Weights of a small GPT-style language model, trained from scratch on English Wikipedia.
Training: 496M tokens, 8257 steps.
Each number is 500 + 25 x the weight over its row's rms, rounded and kept within 0 to 999. Layers, rows and columns count from 0. Numbers have three digits each. The size before them is the row's rms in percent of the matrix's.

# q: layer 7 attention query, 448x224, rms 0.0592, rows 46-63,110-127,174-191,237-255,301-319,365-383,429-447, columns 168-223
# k: layer 7 attention key, 64x224, rms 0.0632, rows 45-63, columns 168-223
# v: layer 7 attention value, 64x224, rms 0.0583, rows 0-9, columns 168-223
# o: layer 7 attention output (transposed), 448x224, rms 0.0371, rows 0-9,64-73,128-137,192-200,256-264,320-328,384-392, columns 168-223
q237 105:500500542541491505524475521487514498509470503440513503465498474507513497470520522509516552478500529470500526510548467531521498544477477469491509495527455504523467499539
q301 086:528467486512536484516559519501528507492520509519461464496505521477520551471477557541456488535490474472538544492500518526488524519523465492488487575488502523465502506533
q365 101:516504489470504508482503481497508486486509509509523509515453481527512524499517542542474465478475488498512506496515492482506467524468465474481472513519474515541526527473
q429 089:496477522500496514545494518480489552443522476486494521512479479485483527526448522487490495449500495464517519503483488502500478456469504499531479517543503507507568468510
k45 093:507453489552507530530505517521486498490504546487472503553537524442512492507500507496526528497539467506523533537487473494432519462445464490516461466514512494520477488546
q46 080:493522469515507518466512510484482483498523524499509520541544506506523528487482500511485492464474505498435490468527476480510501507472497520433492535517498494494502502455
q110 105:471523469494527548469519519495496560525490466457487555529521520516500530449477451488469535469515517517526486497470508488517491485544532511500456494517462497476514504491
q174 095:481515535527502533512494501540473486544452463457519537508522519459468515474489498498471545486501527529459453454497526530523464530547485506506495491515515482444534525526
q238 117:490485505469493510490496499473460543482482487517561495596501548533492478494490478525478523434508535504511511509471521499558472490530502488505500492498493509452493480513
q302 080:504545488502465521529479522478492541531481476474483532554499497495481492459503516523486548466500506476485507489479464488511451490495527521460488493485470497510493494482
q366 101:487517463459511535487545526514525541479524500529474517547524530507496506550468512464458533467528517507515493479481546514532529507567491542496510487485505572474466465531
q430 087:473522511487508515506483494524487525478495523461511474502478507519508472554466503507490522492526495490521492518510504445537474477513486520474521536515521518486545484531
k46 095:485499489482482483466475442522486491494495484513500481522486484574498494509487457519523532457549484487553481523505541511497529506508484465489497520522509511492532533487
q47 104:509486477526519514525504501496508525496519491459497471511511552483472527473515504512523513547475518525506483526514470500440512510470497462553526455462438510526491508517
q111 118:540473491473513496519503509507504495502492485503481500489498527536499492485512495541561474513525480530467515517484501522492497497509519482541525464519439509517526501478
q175 120:519474508473507518539474495479522460507507501534469466493517517509528505492501468502509464509543475494491477489495481550499504529484512499525482471472483540536488489499
q239 149:544434486518530523518509492512519471523502499493518493478513508492510481456514502516515457538509513495508490509516523504484511497513525480524512463502481516493528499487
q303 101:517468476511527527516504503501509459513491484524511487541502528505480496503496489523508429570522481494499489519500482489480510503493485458522493488466492527511499494487
q367 125:497484499477518496541486517455571491488506508514476485487514503519513510484516494499530456510490469519504512500513520524491516537521532472533548468522495526532481522490
q431 095:518501449484514504539492522515528474509556500508479470501486519536541490499496505530528469558526499513481518549505505503519509504513463490552537475500529497538493486486
k47 114:546456483508530493459478569517488499495523493500468494508527492500476467447489503507511497530559480537435517481499508482527512535518520491528476522510472496463492460488
q48 087:515514496527500521513488528484513536535499455490489504500493485465506501484493505559469492518502531473508449472479487514538466522510520492464493461524465456521478460533
q112 094:523435464493512538478492534473478490488507507506491489480513457477525488476466498475514514531519514505475514488498492497502541480571533544497493483543562490481504494503
q176 091:556463503520488521485500516497484525516509479517483500525467514538524511517540505522509490527560489477449524530486509539492541485483506538505497527515511501518476494504
q240 110:550481489531509519480519551479478512531484526524506484508460479534462482477512498521510467507501472533496523466467498501498506550488465512502494472487481542518485475469
q304 085:513464520524488534516539514492509482512537479554486459510493508496463525481553523514519468477504496480492500506499534508501465489541511495566473450433497478493498494507
q368 105:549459459600527526472539471480519504501542532475451482494491494498489498436509489511492508550536507498510509506520498518487564507539507501443543464497498504473524508503
q432 079:530465542474498500448534503511510478529473513566468461460457526481473486521519487537536514501512496508523462520507481527494535485480493493506488520522528485495479498525
k48 093:497470483509508477458481488470507502497517530471496491526519484496502487551476489508457514485506486524453482515477507475522518501474496504480505532526500496508496478479
q49 092:428519522499555507529543462506495464489461483492503482475475514504517534550539550453493505515461510514509488475533507490503479490514528511509484481505489521489467503514
q113 095:519542469505513509538522480525489501476496461481464508478483576486500499464543513493474510483484457476508506544494457512518527479501506503507528497465503502483510513522
q177 085:489528511502482479535501488515498477452491502452453499485490489541489518554517502463421485495456504469480530475528538509482502485532515487472501479489494521513459510536
q241 111:513523469450535549480510469496494509491472491499555540526524558512491509514529528549487522477518487477506485498526506479485441534479515456504521469520507489505532516480
q305 086:451480447503493500501510484523518533487508512514510445472511530520495479481487498477481511538492518508516474524558463485471519484533481477524498471496512477500461509525
q369 109:515524496496525497506502506473507512497556492477507470475521503508495492485518526424490531505473426488458505527477511534495477459525496508499492458502507536520533505460
q433 088:476498514498489521495477492521483484491514496495502476467484538524495491521513504448467538492486532496483506491556476470511515533513504498522523514509492497497490495444
k49 099:523489443473555494519458462497494487533496459524493478509514535503460509484493519546517492499491504468508471488491513531478477526487475484468509479470493489472506478542
q50 098:478498454498448506499507462489509459511515544510511498510527547497508465491482507510505532526515482483462490527492469450548551524505474475522510516538518487509505485472
q114 097:499482486518498486541527513484488523511539472507504514489542524518524426474493504483495451517518485512518544497497483510522564491503427534520488536536503470483510485476
q178 096:481524532528522426470462471469498531529532522483518499501522491485504494494476524497462530533537519527472497495514450531492516550480496521502464504489533509510500522500
q242 104:496492504475529487428518489501488528513498535487503485502518487509489467512481524489503463496529513489500522491502517509496513501478505538531458502545489484484486442484
q306 082:453460494511476484493478543466505504508514528488537551490506522502504482503444511503470484464545512538477485478453518509521530529478520486491462540489519477491530482510
q370 106:489511489546502497488473505513472511499522532515492543481465490462514504507532517508530515529456495514479575478492503514514494464510481518484490543527465495497530473518
q434 085:514505491475543514514503484456501499521544510524466513515501505467484478481493493445515526512467542548487500483495537504500549495509508534479503460511520492508460497459
k50 097:502463477467535451480562482501485541554518505506534520525530446485469497499496539504527478486473530503539466490495476487509511523520481490479521518466482544520522471522
q51 087:471514504502455494506512530509526513507543538490509503502540508465496498487505439522530481535475505490479491524525497479498482507482527509512467496519508516486485488436
q115 103:506471490503526447501525460505508470505486543488507464467502519501506495502515461455505500519471478508502541498512498514473553496493438545547503542496495440511497511505
q179 095:506530483487482502456467491483497448472525510552493535501498484485512460478494495519500516500540439527501475519526503560473505490491487497513483480494529478525508459477
q243 107:489496488506513475493533533532536487513507538499462469522488561493502505535536512509519522559478505535506519502489550537481547529474488514498462529455498507497542530476
q307 086:505474546519449483531487554500458507510485500521506523520526491505477507531504496501506469503499494499468479519528464490461527535434536534510529508516497536511500514446
q371 109:488538480462493469501526526492495453465515512457503501517488511507522518473540461550486495520499514531481504473479527538476520516488515495529509524503499446474505507520
q435 079:521529537539466474451485544529554478482485516524472492516517475498487485462492524497500493506490451503521492528519479543463482487506488500513519515428477453498516502504
k51 097:494493496492451518469484513510489461466508498515479461537529470466528526458494520481472494519488476481491499469483542527490532480546478451501470511516490491516484497462
q52 087:478547490495516514522521460479452508476473509520513520483514538492518506501547498512509509494481471537509512490476521451443467458506487497488505476499502557552509486497
q116 109:545470465481478502472527481527463514493465461514535468495492489491498504487527518503486447530461520461525511524515475518518493517503487496487522528493510538508513529483
q180 098:488495539489470513509526465540529506476463494509533572501510511499505530538492482486522471451488514489530472510509483527486517519520477530504483491499483459492512521516
q244 110:485510522449502507520510499540466485504487453472488503502481524503490580532531492492472471465479552507535492553512484486511464555530495508503469479511505495523508512492
q308 091:490533500454498516457503440526526497508501539516488499517491483533514537485474528524501497464528506487517492543519494489467494510473528520528511530487546515534469520429
q372 124:522537495455477513503485542455498517478513515522517486530491518469539480533507476544491501508485521533523545532483500517527507490466504487485481463531505516530492470468
q436 100:482493508449545485515562516511506495486476500487523478519500503489488523479464448509527502477473498523506463508484528531520479540503464513435484512493546527524474529485
k52 107:493466499499494498488480479528462496495519476513555488519521493499482497474505519514475468507489524488477505509524488551517505519522522513473518491496465501531468541500
q53 091:505490480506509458512526455479530480535479523523495507492507490461523528503508496466458562485495522473508471505532491478518498548529450522481529522470523522473502536521
q117 089:486499497516528479499527525518463460465511456554506485503538539507536494461473479512486517501455505547490525509514489514482523501507457531490475498495509502524500479489
q181 096:480491475492536464538494458492552462480481560511514434530508477500508511467504487489529528505527477515510492511480513507562525521535479551485477527516532470528543495500
q245 107:499459471518539505516494469508478519475519512494541503455494496514506465537498506525486499523503517523512521488511499491572541481492463506473494544533512469493522495514
q309 085:530536508453498485535508476469481485470489496485505498485473512473528481476523475517539533516484502532504506478494572530462472483477496523520498523501528455545487511494
q373 106:498458439545534456507490480519506482485497476506517517493466495493532472521490467490472469512502485457498504531565542467542476502502462519491484506472497487513478502491
q437 099:477566497486541518514516530477532529504483477514505498470516482470508465495532501498518518474470511538507479521512533465437513510500489492510471528527453497507507480498
k53 101:430549441481511488484457534479495504459475491524491533510502501535525447481510532519506487494532527508519484480501463543480523514483520483494465530497522510514481470502
q54 081:491501516485497492522517506522476542508511531528503479522480521499496500506541510506463438516496502551542489472523523522523463454526443490517460489470455493476489508485
q118 103:465508459494491475501477477540486517475466502540529496500522563527525497497496528507486468504497477497501456518519502471478495510502454483497485508466499485455518489479
q182 096:447525494553459496488495461471488554498474459517500505571456513475514503515518473520471531508445526503488486443473507464521517526515485472519493516525485461495545492487
q246 106:499545492499464488508506471531461496485469521491523538497483501499501541466529498463542475531506530521465503567463458519516504489507462501455490571506511538463509541450
q310 089:511490500527501465492498474562504483481478491518532482492515467527516493488499483495515506466475540467509458468527497498551499472519487450488497532563526492494500538496
q374 103:495520512458501480509472431522510491491495499551511516502507522518502504486496450495501544488547522509517474519541476537482484497535495508501515501469527515506489569482
q438 084:512516472517465531467493487524537483474496487539493493510506509521500525513519504537540492481502510489487454516486516439524438479540483514513522539539500527466462514498
k54 097:539564487493526467479499446522529458509503476520496496500497499514527522498499529501505437479451480515496537526515497489491489469500470522513496512510496476518486524481
q55 088:546436487518489470487461551442503499486477519511492483491508513516502494502505492545531467523483535497508489481522473514557529464501489517460498507505535500501508435487
q119 097:501481499487539519464461516482515486501501454433500510476503489478528507518493459531508509489512525527446528474468514514515508519460552484551498496507461480498519477484
q183 103:490466540524489513522482502491539492568505519507512519482479540479521506492503507509479505544464541508500534509479504493501501463504506507488494465523521516445524481555
q247 123:528495499493522488487486536497496494549499462446467474486481478460490478545509456507511480503528510483467510497489513493507509467489525499558507500515491493468519501515
q311 094:566470563477505519499496519470529510553533491494538486509509532465491475493507466535522473529511497527489539489512480500459530484497512489538498444513512501490474460487
q375 117:439490509497484508479514518475509502521471457460494463449464525493527487530468475481510537456468502523456528474473513500510515507498490492559511479504472501510519515518
q439 080:508525488516497521479502532443479470517501473487479488545513504468512511529469459530531544521529481566507525464495509506516529468492496517515486443509482486482468463514
k55 102:456504496460511512487481546490550510476526466499501519525498501462462479545482484480530501494507521533494510484498536533480503520467517502471485522531507464459508462510
q56 088:478501499511491577506511437488484520502520476478519539501539484509507492494512483500512508535478525517490513471528453513536495460518456460471499504519523521499550507524
q120 102:472490539527486484493484495508497506490482485493506525524472454516489490477539468475492474426511495499533498453500470526510477485524488500476500500501502474525478519456
q184 108:503558526494455464535506516508460504486495448509557519523527477469495494514500500498476472523548535468508477557489475501517487497464518524485496485500490513491519484454
q248 119:491547548505459482510503476533485525528537454510540519538519497494486497491493491490474512499516536488525503483514489461495491505517505507489509546533474495485506488461
q312 088:482494498455525496533510492543475533471512493476537519522528500497473515546487496479462497514506505535509541511512461520470491483485456524453534569471527517464499486552
q376 108:469505476517501441502491498518517490478494484534525524518497468466460538520488479474498464510522493484485511527533484496489471520519515525435497548499486526454505497476
q440 079:466497509470483474477506482524494481491538506460489522535529492478464573524521526470498446507532447517477537485518483519521475485510440515499519475507491520519541504480
k56 101:445475532464508449512537490509479469528476523520515494493469471522516558526497536513483493518463488451556508517465536499496489488506483461486495513505486484500563530469
q57 093:487555533484486499466513508488470531512474496483497505512530526496457519530521525441469487467494531554522486497472530498490548478478521512482463500487472471499488513499
q121 107:471497497464517493508483474540514511504466532535496510485533538520477481529471508490511531532452526574491500472529515466502516520480501531456475510496547495467470481518
q185 109:487533531518475502483478511514498526490479489469463469480519528486498513486488533472487528508494486509498469513508514491523542516441462534546499516495503544510519464507
q249 121:460512518511482519519519495514489521494473518497471501436487577497498485495467503514490533489474518493503493516459518436492516474523514491469457523500532517502497503514
q313 088:483500511516501487541512499470511450507491496528511521516526515528499498496525539511489513523469477515518504472517482509524517485497464540501504521446497493430554457517
q377 105:537556526499495486521513469506496508524496516509491519509474481504510463506489506507486498486522462480537492488483475434504493463482503509455526498487504512470495497501
q441 088:483557500470497473486519495521450500519507503487518480505543523508498507501443516540498519477469460509465481534501489509515484498516482487484507497484494483515497508496
k57 106:483524502501515502505537499495478491489455476489515502498490507526486508515517492505481524506510488517510497483476501485518474457521476456508516483524545500465506539525
q58 085:521484453506524494520498496515456530508508461518467488458514537454496498496521522516451468507505510505525491522518514528467496494523464491461521488484479520499530506486
q122 088:480497501488526518525516461475504464512496504509445488536526500498495519476515484516446475499485509488509492496537512530484493488518453491485498512478528523510466527492
q186 098:507507475519497559500494518516461531472465509523473522481490484508493517490529487483498498494471465490540504485514524506496566509480475441520453502468534525544516465468
q250 111:489536480512528505489481494526512499490497543534506460501473486502503537447499555464456501458473497476516520489528500513507539500494459490486498510459497521572513523498
q314 076:525528490460501489519482483497533504529531526517499483468493553476475559497524467507448491473510520510522505539510527511533494488538507482508518485500545541518474500533
q378 107:492499520502529522477511482511518499495470491510523482503505495512490547500503546512497503485481508462477532528512485434503487476491450477485469480491475483531462540489
q442 079:558491514514490474491522502517484520456534473455489519501504447528503530475520498505533529460470539530498512499500502520564480488519505524505454475469486500535493562512
k58 092:490510464503483502496493522494549496500522582557477511449492531502500486517508479524538486540487474494490484503510520504502490506556472535523481508489464465550499514511
q59 086:479532524487489502509511480533495503522526545500523449467525529519475498498501511507502494494551469451488501489512470498500510489503454435465509543488505486519487485516
q123 105:517505494481503431500532474507498488515482507507484502484497489478510483518526507522506470484471495467539501538454524485483491498493517484520497474493508487534533497493
q187 097:521579482529517537472487487502510510495511453532488516507485514504492505496462512523513460504480473484563493495493489532534466472516500485483525463474526540541519519480
q251 122:487486499442506494468487471493500511506467506494536481459453487534497488493521486519517474477491488448522519543502531473535479522505517485530522513520495507551537532528
q315 094:484521501510528531519510482539484520518471517490507481467504462521490523534499482532481505471471457453549498498496525512504514477488536477518493542505510504495523532483
q379 104:519533493521466489465504507508509476484492510513531479483495532513543478485518526522514470474490507468500499511528459514489466472489523451516524486506572527527495521511
q443 085:512561477492470515509497484479508525533489529513507477489468552510488503481487525508517494494479532498493481475443493511520533508478504444507508488504532472529547504471
k59 097:505484448495520484537490515498506523477532558496503476517491509489529532503514498492500497478506524527501513487510482530481520486461510451549527501510520477531490504492
q60 098:486490498491532513472473516460544491517541517488516471541533495466508486490510458451497481545506539488481498522492532504461544528506504530493509487527502537453485495526
q124 098:527442519545523493476456546500498463541497477516502522498517500493518476477470497524505461517533505534457459502480499542517522511482519519483516511502467484481522474492
q188 103:521464466562504515502507517489518461540525489503454512502509458485475485480495486523513477530544524506489474496475512516522505500539550515528488498513484491472501427445
q252 132:546444507491533509514471516491524493510511497534501494468492498466516471502480509541484491522553479537473456494481516532499491506539508500495482491491507496488479470507
q316 095:518466507541512538496493519467482479524496508465479454496535491556528480487499473497513453486518467509446524481507498496486541500493570527526514497534454515480513481478
q380 116:498442529525515557470469495513534474502510477456476477514543484487512475485529468533486491513524536512475521495487523505501481520498563478509510443507464486533546508501
q444 085:530492526495526524536484546488525494460506490532478517506548495454499458504534493511514511521491516492471481514524515441500516489503473496478486491573490532502475465462
k60 103:499511572527516489498510539505531461533535531516557504501563486501528447492485533497503496528537474542457480530486472496547489481492497514511434492493506502496480457478
q61 085:526499523502551474524470478484477512493490475487498490515532508481484501492505517551519493518513468527504492481508553542508485510497506503490506465530435467497535443449
q125 105:474472486528539545524517480509520482497526457497446531483536547516494491510487480485422492511487513500520525531531498503483487510483498476495519530476483532482492502544
q189 091:567520504467561496554539497479534493502509520509469515494480515489487486471500524546482506508541475534474538476478530511523481469498541505514491511509469516518556463479
q253 117:492503504524508471471544554456517500527502492532468516463492494466531464463515446501471495482530503479495509507522504497434514512491475525539463484494483549492483455507
q317 077:511480487496522501511505529523521508476518502502498479519442509497512509528525486486494500506513479509467505494495533525482498484453561485494486487494509509549511491529
q381 108:516474542468521545513515516453573520494479473502499530527507502514509460467495494538567480506538488485459555515471513486501505476472522507498488484481505475535477473495
q445 096:498480529521538524446502480505505491519489527475540475525519500494509516489509510492475480500503497517450489516507533514543504494483519474579489511478468500501519561543
k61 100:513483504456486509498502530479527464472505500458539511498542475449480534506471477464546508531466534521512517500476493521503503517563519523534491488536490502507518553478
q62 090:502488508523506520504516511488486507528511517453459524527517494519483464513510510490476575507518563501513504474503489462510459496484499505486493518510504505455520506550
q126 111:498459480487448504518486528538512512506525530457482495489516503480497512505453491512516509541510562529458538471490496503507521509482525541517510524544495499458531434520
q190 107:519486516495475505490504525520527480499563510511473518457483473481511473511494522485481535537509496551448523463507531460493528493477504508511460522489486507430496453468
q254 144:518497488507506530487491532500514502477513534460522535484530506470504464454472491461515513506506515520435507505494517518489542519490521530495484541525480485484483485517
q318 094:496487521473502509498487545469480528504499495473479511512493501450471486487459476528548546531515467525478510477485500458499521491467479498499488526495449530449517435521
q382 113:507533486499515513511508521476527510523521504479460520532497492521516476491485547465470520484508510494478477482484489502517512484468487519504503518504514526471480472549
q446 095:519480483509487527515465496471506484465493521505478512492479519464461488481510462478467486535493502584450525518483528457483498503503476487507489496540456508473482465524
k62 105:530539536490522514495478519511489517469474458486523469507500480483507535501490500461488472479483515523468537513429506510473466495484509521484513528498496503459526467470
q63 095:530527401503517504469514503502506506467487535535498484498490546533502468468470516498494484546537462578498516534562471545466483480505462518516509488504488538505476488497
q127 093:473507520489510530494491502450514470493511489511516507514518513502495492459512487523518472475511543496476497493480480502521538507465544473510496471518497481530524493484
q191 096:489523476538503472511501549486489498512471528476525465507521458546524532534506531476503474445535504502470498519476479503473476441461508529530480477490446513491459507493
q255 112:504468512469505486496508492453522475509515494497559509514515526476490489435453538486510486524533518496478487494486486503473492463530551516505491500499500468491508520484
q319 086:502498451514500503487514504495543481532491493479471499511476510544508522520491470515424497473527470493451506513490540507485504475536503533509513513529509469535449497475
q383 111:496504479520503491491534512479518473541495487474524475514494515505479528436505535448517505485509524525488524461537504494457456537524515523502531445567528494492491519479
q447 090:497513478535507464461533491502501479489485515498493507505490461517534524481530481502493523453500448477453483491514483503504510485505477484493514531523524539477515517481
k63 098:491519491489501465453502482474514522509532510505515513508512506519507492461486498517513517521518481527450526510519482500516509454492485493459446543520489465479488484484
v0 104:534521487516517510505508512497530517493495489491541509480436499514500520490521491483523452502465516498513534519534468484523477510510471520514494476507497513469514490500
o0 092:475509509463522501507474522474460516496515487503451518479533556517524491476470516518490557465475502490496582477480542511541491506503490495482503546553491521488491529504
o64 111:460510490488472471473536514509528510525531514499536499522508493452477507516492519500488496509460503486493453468482502517533511517556491480463476524503515514508517493491
o128 100:471485486457490508498494439517511488461549512514526521485541507533484452514509546474510516534523515525551478482552469491542488511472542478479534505512525466510513475523
o192 111:509520494495461513505534524508490528496482474496530501511519496525509487442532483524500467507507514497495526475503556499471487543528502508482505486476518465527468514529
o256 097:497504487489500489530487526484517488499522553485461484529507533502512507515494479501492509481496488497538492480496470508506508476488521513518510507474512464535533503469
o320 106:472481511498492527528445468509511511479538486492483491510465494465525492479512507543515509528507532506481532482518449469482565516474489518470489489504506482478524462494
o384 093:512483483509515505460554460463489480495494527496499516480529480508504473477500505512465549490568492499505468515445509540477496454493501530526508510495488497522492497501
v1 100:492469494500455534485491534530530488502477538471518525489525493471465457456481526508450491493489527499497513514511498526497468500502486455506519520508515477497513500545
o1 092:512522503513447544428531487490522478429512457536484478526543524515506507522482487490481503520444481507494483470494456490540526491477501511527488519493507539503479499469
o65 106:460468515510509523501541485483474503475535480547493501544499466525506485509510535513513514479473508491481513503507498505539531452499490442501511531495482464495513512506
o129 107:527534508485497517521505517530493475515450489547503468498504512486476501516483494503478537505537471477486498514486507533506503511489512511523516492491540473531508522503
o193 115:500486484522543496489514497502459530512540524451489464470503535527536531478497468522495456490496477540517493488551519495491493504520502530475536500483496518506482505470
o257 094:484510483526511477547529466435514483465507522463482500474503463523553500516530492511529518492471531503511511536494539500506523505488550507477490426486493501503498505517
o321 089:531519549526477481489483513548491491498465501485507529498480507512497524544500493497507507491491505487488490515496456497541455480499486484543516475478453497502536484511
o385 082:501515494502498497550449506455486528486485469532482490476496553508480508503469510507522514519518517518531511491483511467486473542526517486489508491522490523484510508451
v2 099:457496515513490498491501528501504436480493510516446524470476492494525475501499515490544523505498527489491470503454521541460488501488517487503519505537499505492483439457
o2 098:456450479510489468477436500496459524498490482446531497484499465476500472502483479515484466475518501512543474508496520500517509480481532485448500513508470504503522525487
o66 097:496530485530518504519537496476522529508534468507492453523497539519527541451489500507450519529534474520478498453508523512537472500544513518490506520495517491519440519527
o130 100:518533497530476467490492506512510485535492489502495503499505501482498514473497544510515489527487527493480551513501544465528532515480458497576490484473497502509496524489
o194 115:571523477533499491480489490489551492486456507470497534475475466545511518530479467513519505516524493493522521480521474553543505530519498541516512475485505507532478467496
o258 095:472494501488503486492484481479431546448466515550524488528529517539496472530506503464479554453504504492522481504478519463450464461489478477468509516493510514486500480542
o322 103:526524485507528498525494506535493479510479449532473482513519498465497487481499480530477507458512497517444520501528503526469485481496495498492495487483461555518501493478
o386 096:495517546473521498541497508490473477520525487515508477529500506450495522523514489475495469485476498500461501544526499496530477479472541451491531516515519453469524502523
v3 107:553513523485549474525485463460472491509525538480478482528500551538467493492518484485503524485516495550522510492517513488538513539491477477513479493452488478510558467512
o3 100:541486537537483479525497480507474508477532500503508509513511490502507449497502485530483476449466514552530465524479533549505441501540496514487488484490457516486516557497
o67 110:517503458516451485508482494527523522526539524484485501453511492484533518495498538492532498501522465460472493479533492467493519504471469501486512485490461515521497557474
o131 102:472495501489480534444505504474528496484499525512551495497516509499460506493517501549474484558459504506471514490491518512529524499545494502488497532515521502463467482547
o195 107:499527464496442498523481487471518470517509478520487535482492515537494537501505504516486483549503560537526482488488521461492506504484519468495482497534480494521545496445
o259 104:510513543502553517514492496523482510480474514514502478494532481515537489531448469475528486451531427522508500494514492531476483515451473483501508530465506509536476552505
o323 120:522519507488514504488520484501460531472489506506503513513484534484463508479534464520503504548519483481524488488509498482471506484491519503536478492497537492493505488503
o387 092:454499447518514526458514497501492497503446463476460499519462492537507516483490510531522501494464528497457467461491491489502532496505503530492500548524525483488503498479
v4 099:486488477472523479492516479455476547503463517516489544485515498486515515461474539519506491466464505496516507490470516519448552464484543501488508495519491506520566546472
o4 079:511494531515497533478509498474497473490475493546519447492510523489499515524524456467502506546542523560476496465485487487498550484476523501522487467497525479465486492488
o68 104:514562505491526476470500493525509517499501546485505496485502462501517498505490474506466471495530478489489491538506488459486458496482503500493499528525486492483506487533
o132 097:494476510531477502492520565551504514479476438486504535525532486493521506531490534488523547465482507532577542513510460462514476495516492493539521515482467519487491470463
o196 110:508530526484538498471518501478487478505494506514536505495499495510504494496491491515497489552467516525541469471493493533531468545481487500460478489481525499530459493517
o260 095:487478500507485496485526549496514483478523456447499478552488525518454504462519502491488508498528507481447519509474482493515557493506505464486502519491489532473453476471
o324 105:484491539497506511507504490488524452452485469510484502492490500487469523488449517520485471472488507502509512502503542528484499547519476508487536544461498506511514517506
o388 093:539461466582507521501476489514476517556509542491486507459455456461475477466551504522483482524512459474452524497534489499509500486518474491495478544500495475519466514526
v5 099:476522483533488485450497458471519531521498506459504478493506517491511478467521537550497486507505467493528552433487493496552481493452496486459493515533511517516468495553
o5 096:482504520497503525493485488483499460472511503471490497516491566500473524506549487463512480549468525473487500513495511525466526496520493526488496510496495485497467469518
o69 095:461552530490470515501452546462519474448548536492526462473537533486504447499503525494521480528520514481489466463507505492474473451478532520508504469505431500524511511498
o133 105:449477527476505500510511468496528501491532520482515503516532506486538529511487516456487486483486505528492478492505513451485511522553476501502505477439510533479499534462
o197 114:510498519543519501468495479516557498499514517577493493484472508452488458487473463464514491493464482501532525502490496485500484453434562475501517490510499477436524458476
o261 087:486505446455445509541472509463459496460497480542473489500484504479524507485529457490492553502488523475480526518507458501473515531513495475499522482538534504527494489494
o325 108:499543498506535518464566508521525492532526508476501489485450437497480467465495504516474457517449486456500529502464516513525497492519508495515499521509511462499483484459
o389 088:535492501486488496525485495518494473486466487512469486502513553563504546563532494492486476501574532487518486530513498541477469499523520538476471477509523468484494502529
v6 107:535538485551539527522486516485491523495479496497488507519463519487495519512443489474496497493498499500523504520454512523479455509493515495472504473494513503551491489481
o6 089:505465482468511483538507510501507520508488516515507462495457458526490446488490526489496526461525552519526477531516470477454462537518479492512487506515452486496523501466
o70 107:507479518494459514531520503464456506509528492474514505545532507536526508482461540494518499467535498472466504512542467544497537488546499537550530518525452485450456502507
o134 096:438491488526503528481561503515496523489573508499497493520491495494506473474525495522502490519480476492481501475499500469511525554498532475467500517482486473483480505464
o198 117:519528508506524485533473487496471521510501484530515510523534479475489501527471536491485496516486506470523474455487509508513512494471523470536488498479501555506513457515
o262 099:495464549493514482508518499525531520469498530542479516476532489542519483521473495497479453501502488529489462513496505525493527474491454481476489542497502491521491520499
o326 102:507525485522447490481445523511502495453481510509552524492503536515465505471561491470456460456496499489471495490515518519505516471496503484465513510494514526471492545487
o390 092:543495533475519474507540499519528494462483501457484498518504479519472510510544469511546501513499541484499505494516513461548507513515482490514522530513499454479485475518
v7 105:490513475522484522491475492509493534489454514503485490520474461516508528462470500481486531509550508525513516492503446437481500528490477542516527537488519524502512479483
o7 101:517496555509542507497496527472531467506522443470563466460496529511460524484526477505456488482481501491474535515483510532507495497492516447492483475496461500472462499531
o71 116:471495526465509493533499524514518483483520495493526472519502506515490517473516489551536488505479506508496516465482519525487520511541517489483501501472504532508519506526
o135 099:470510535427507535516491529527479504484513504465496536488514511477502515532486518496532470475478514518516496519515490488488483532531480535518496504497464513528482501526
o199 115:517529478528471519467485467514459469498519521490461496517476449483454483474468477470496479496549502486481492506466525514493462503475535484548490469529499480510489477506
o263 106:486499519488533507506526485500498509519482493461535513488537513485470523483464450529516501507461494470533490483502520532515585507489517571509466540503489479465507480500
o327 098:525526480472499460514532479511484527532515493512445509528503493513469498492538520459483526446453486524501493494515483513514482506490469504561493531516494504513509488480
o391 092:486425476517522486476528482507549533483473480505542485491510526504504471539529569533487530545520519482494470522502489521525441504515477473459494482515540479482516521530
v8 101:500494484489479540519510477524506515499506492512455476488543491480499493506506440526536532423531471504497513538511469523495486412505520487456470523513477463489529454510
o8 117:478504542512526527499502473493507454482537494458547524505509557498503503509510492493470500483516485503474517512453498486481517497540528487527479467497505531535512496492
o72 110:526479500511504484505507520491483500485493449540491478491490478508516524496490532503500516475446482527499494460536499501534490509501479502485548490499490482520526523479
o136 106:513488495492498432500515501510497498491535550464507541510462480486511511478560486475544510534489486486487500472514473494517485519494543485489476506505548480507504483455
o200 108:489464515517483489459495523470483461495530526514477507492482497476484460515475514512529491510468538492540470532530507500497517500496464520520498474528467511510531535539
o264 102:520532514504475490500553501535484498513475502518478509511530421529532496514507499497479501518517537516505520505540496521500548534471485476507534497501500484523467527499
o328 111:489498524498468523506480517475566483483481534510497533513549479488512524521496491519507528548481530503500485523478488472522520460476507486448468512505497511490514513495
o392 088:511510447525500488476480503510453523527496509502444477533467513470469519507480551501498497464560482493509492476486552531462493504523505513508520464492529535503477479516
v9 098:513500482510542493511503510512525497510508465499526504498490526479499513456501496489533530496512459495524509519495471477515511551478500489517507483431481527483480460522
o9 086:478503468478534511490565490528503496536496510475469519481477456515497530546557500491483529469493475480506477495508504511466499484492497506496499575511497466509497506510
o73 096:496486469515470521479541544491495499523515498503488464526480476509520507553477506527522497524508519472480474524531505508505482497486491468525487459474466462506480495462
o137 092:481489495469440501505505523542489489515466459511525524464533489535512514515443501513504518499494507475493538488552543488516491539495541514475501513516520540523502470546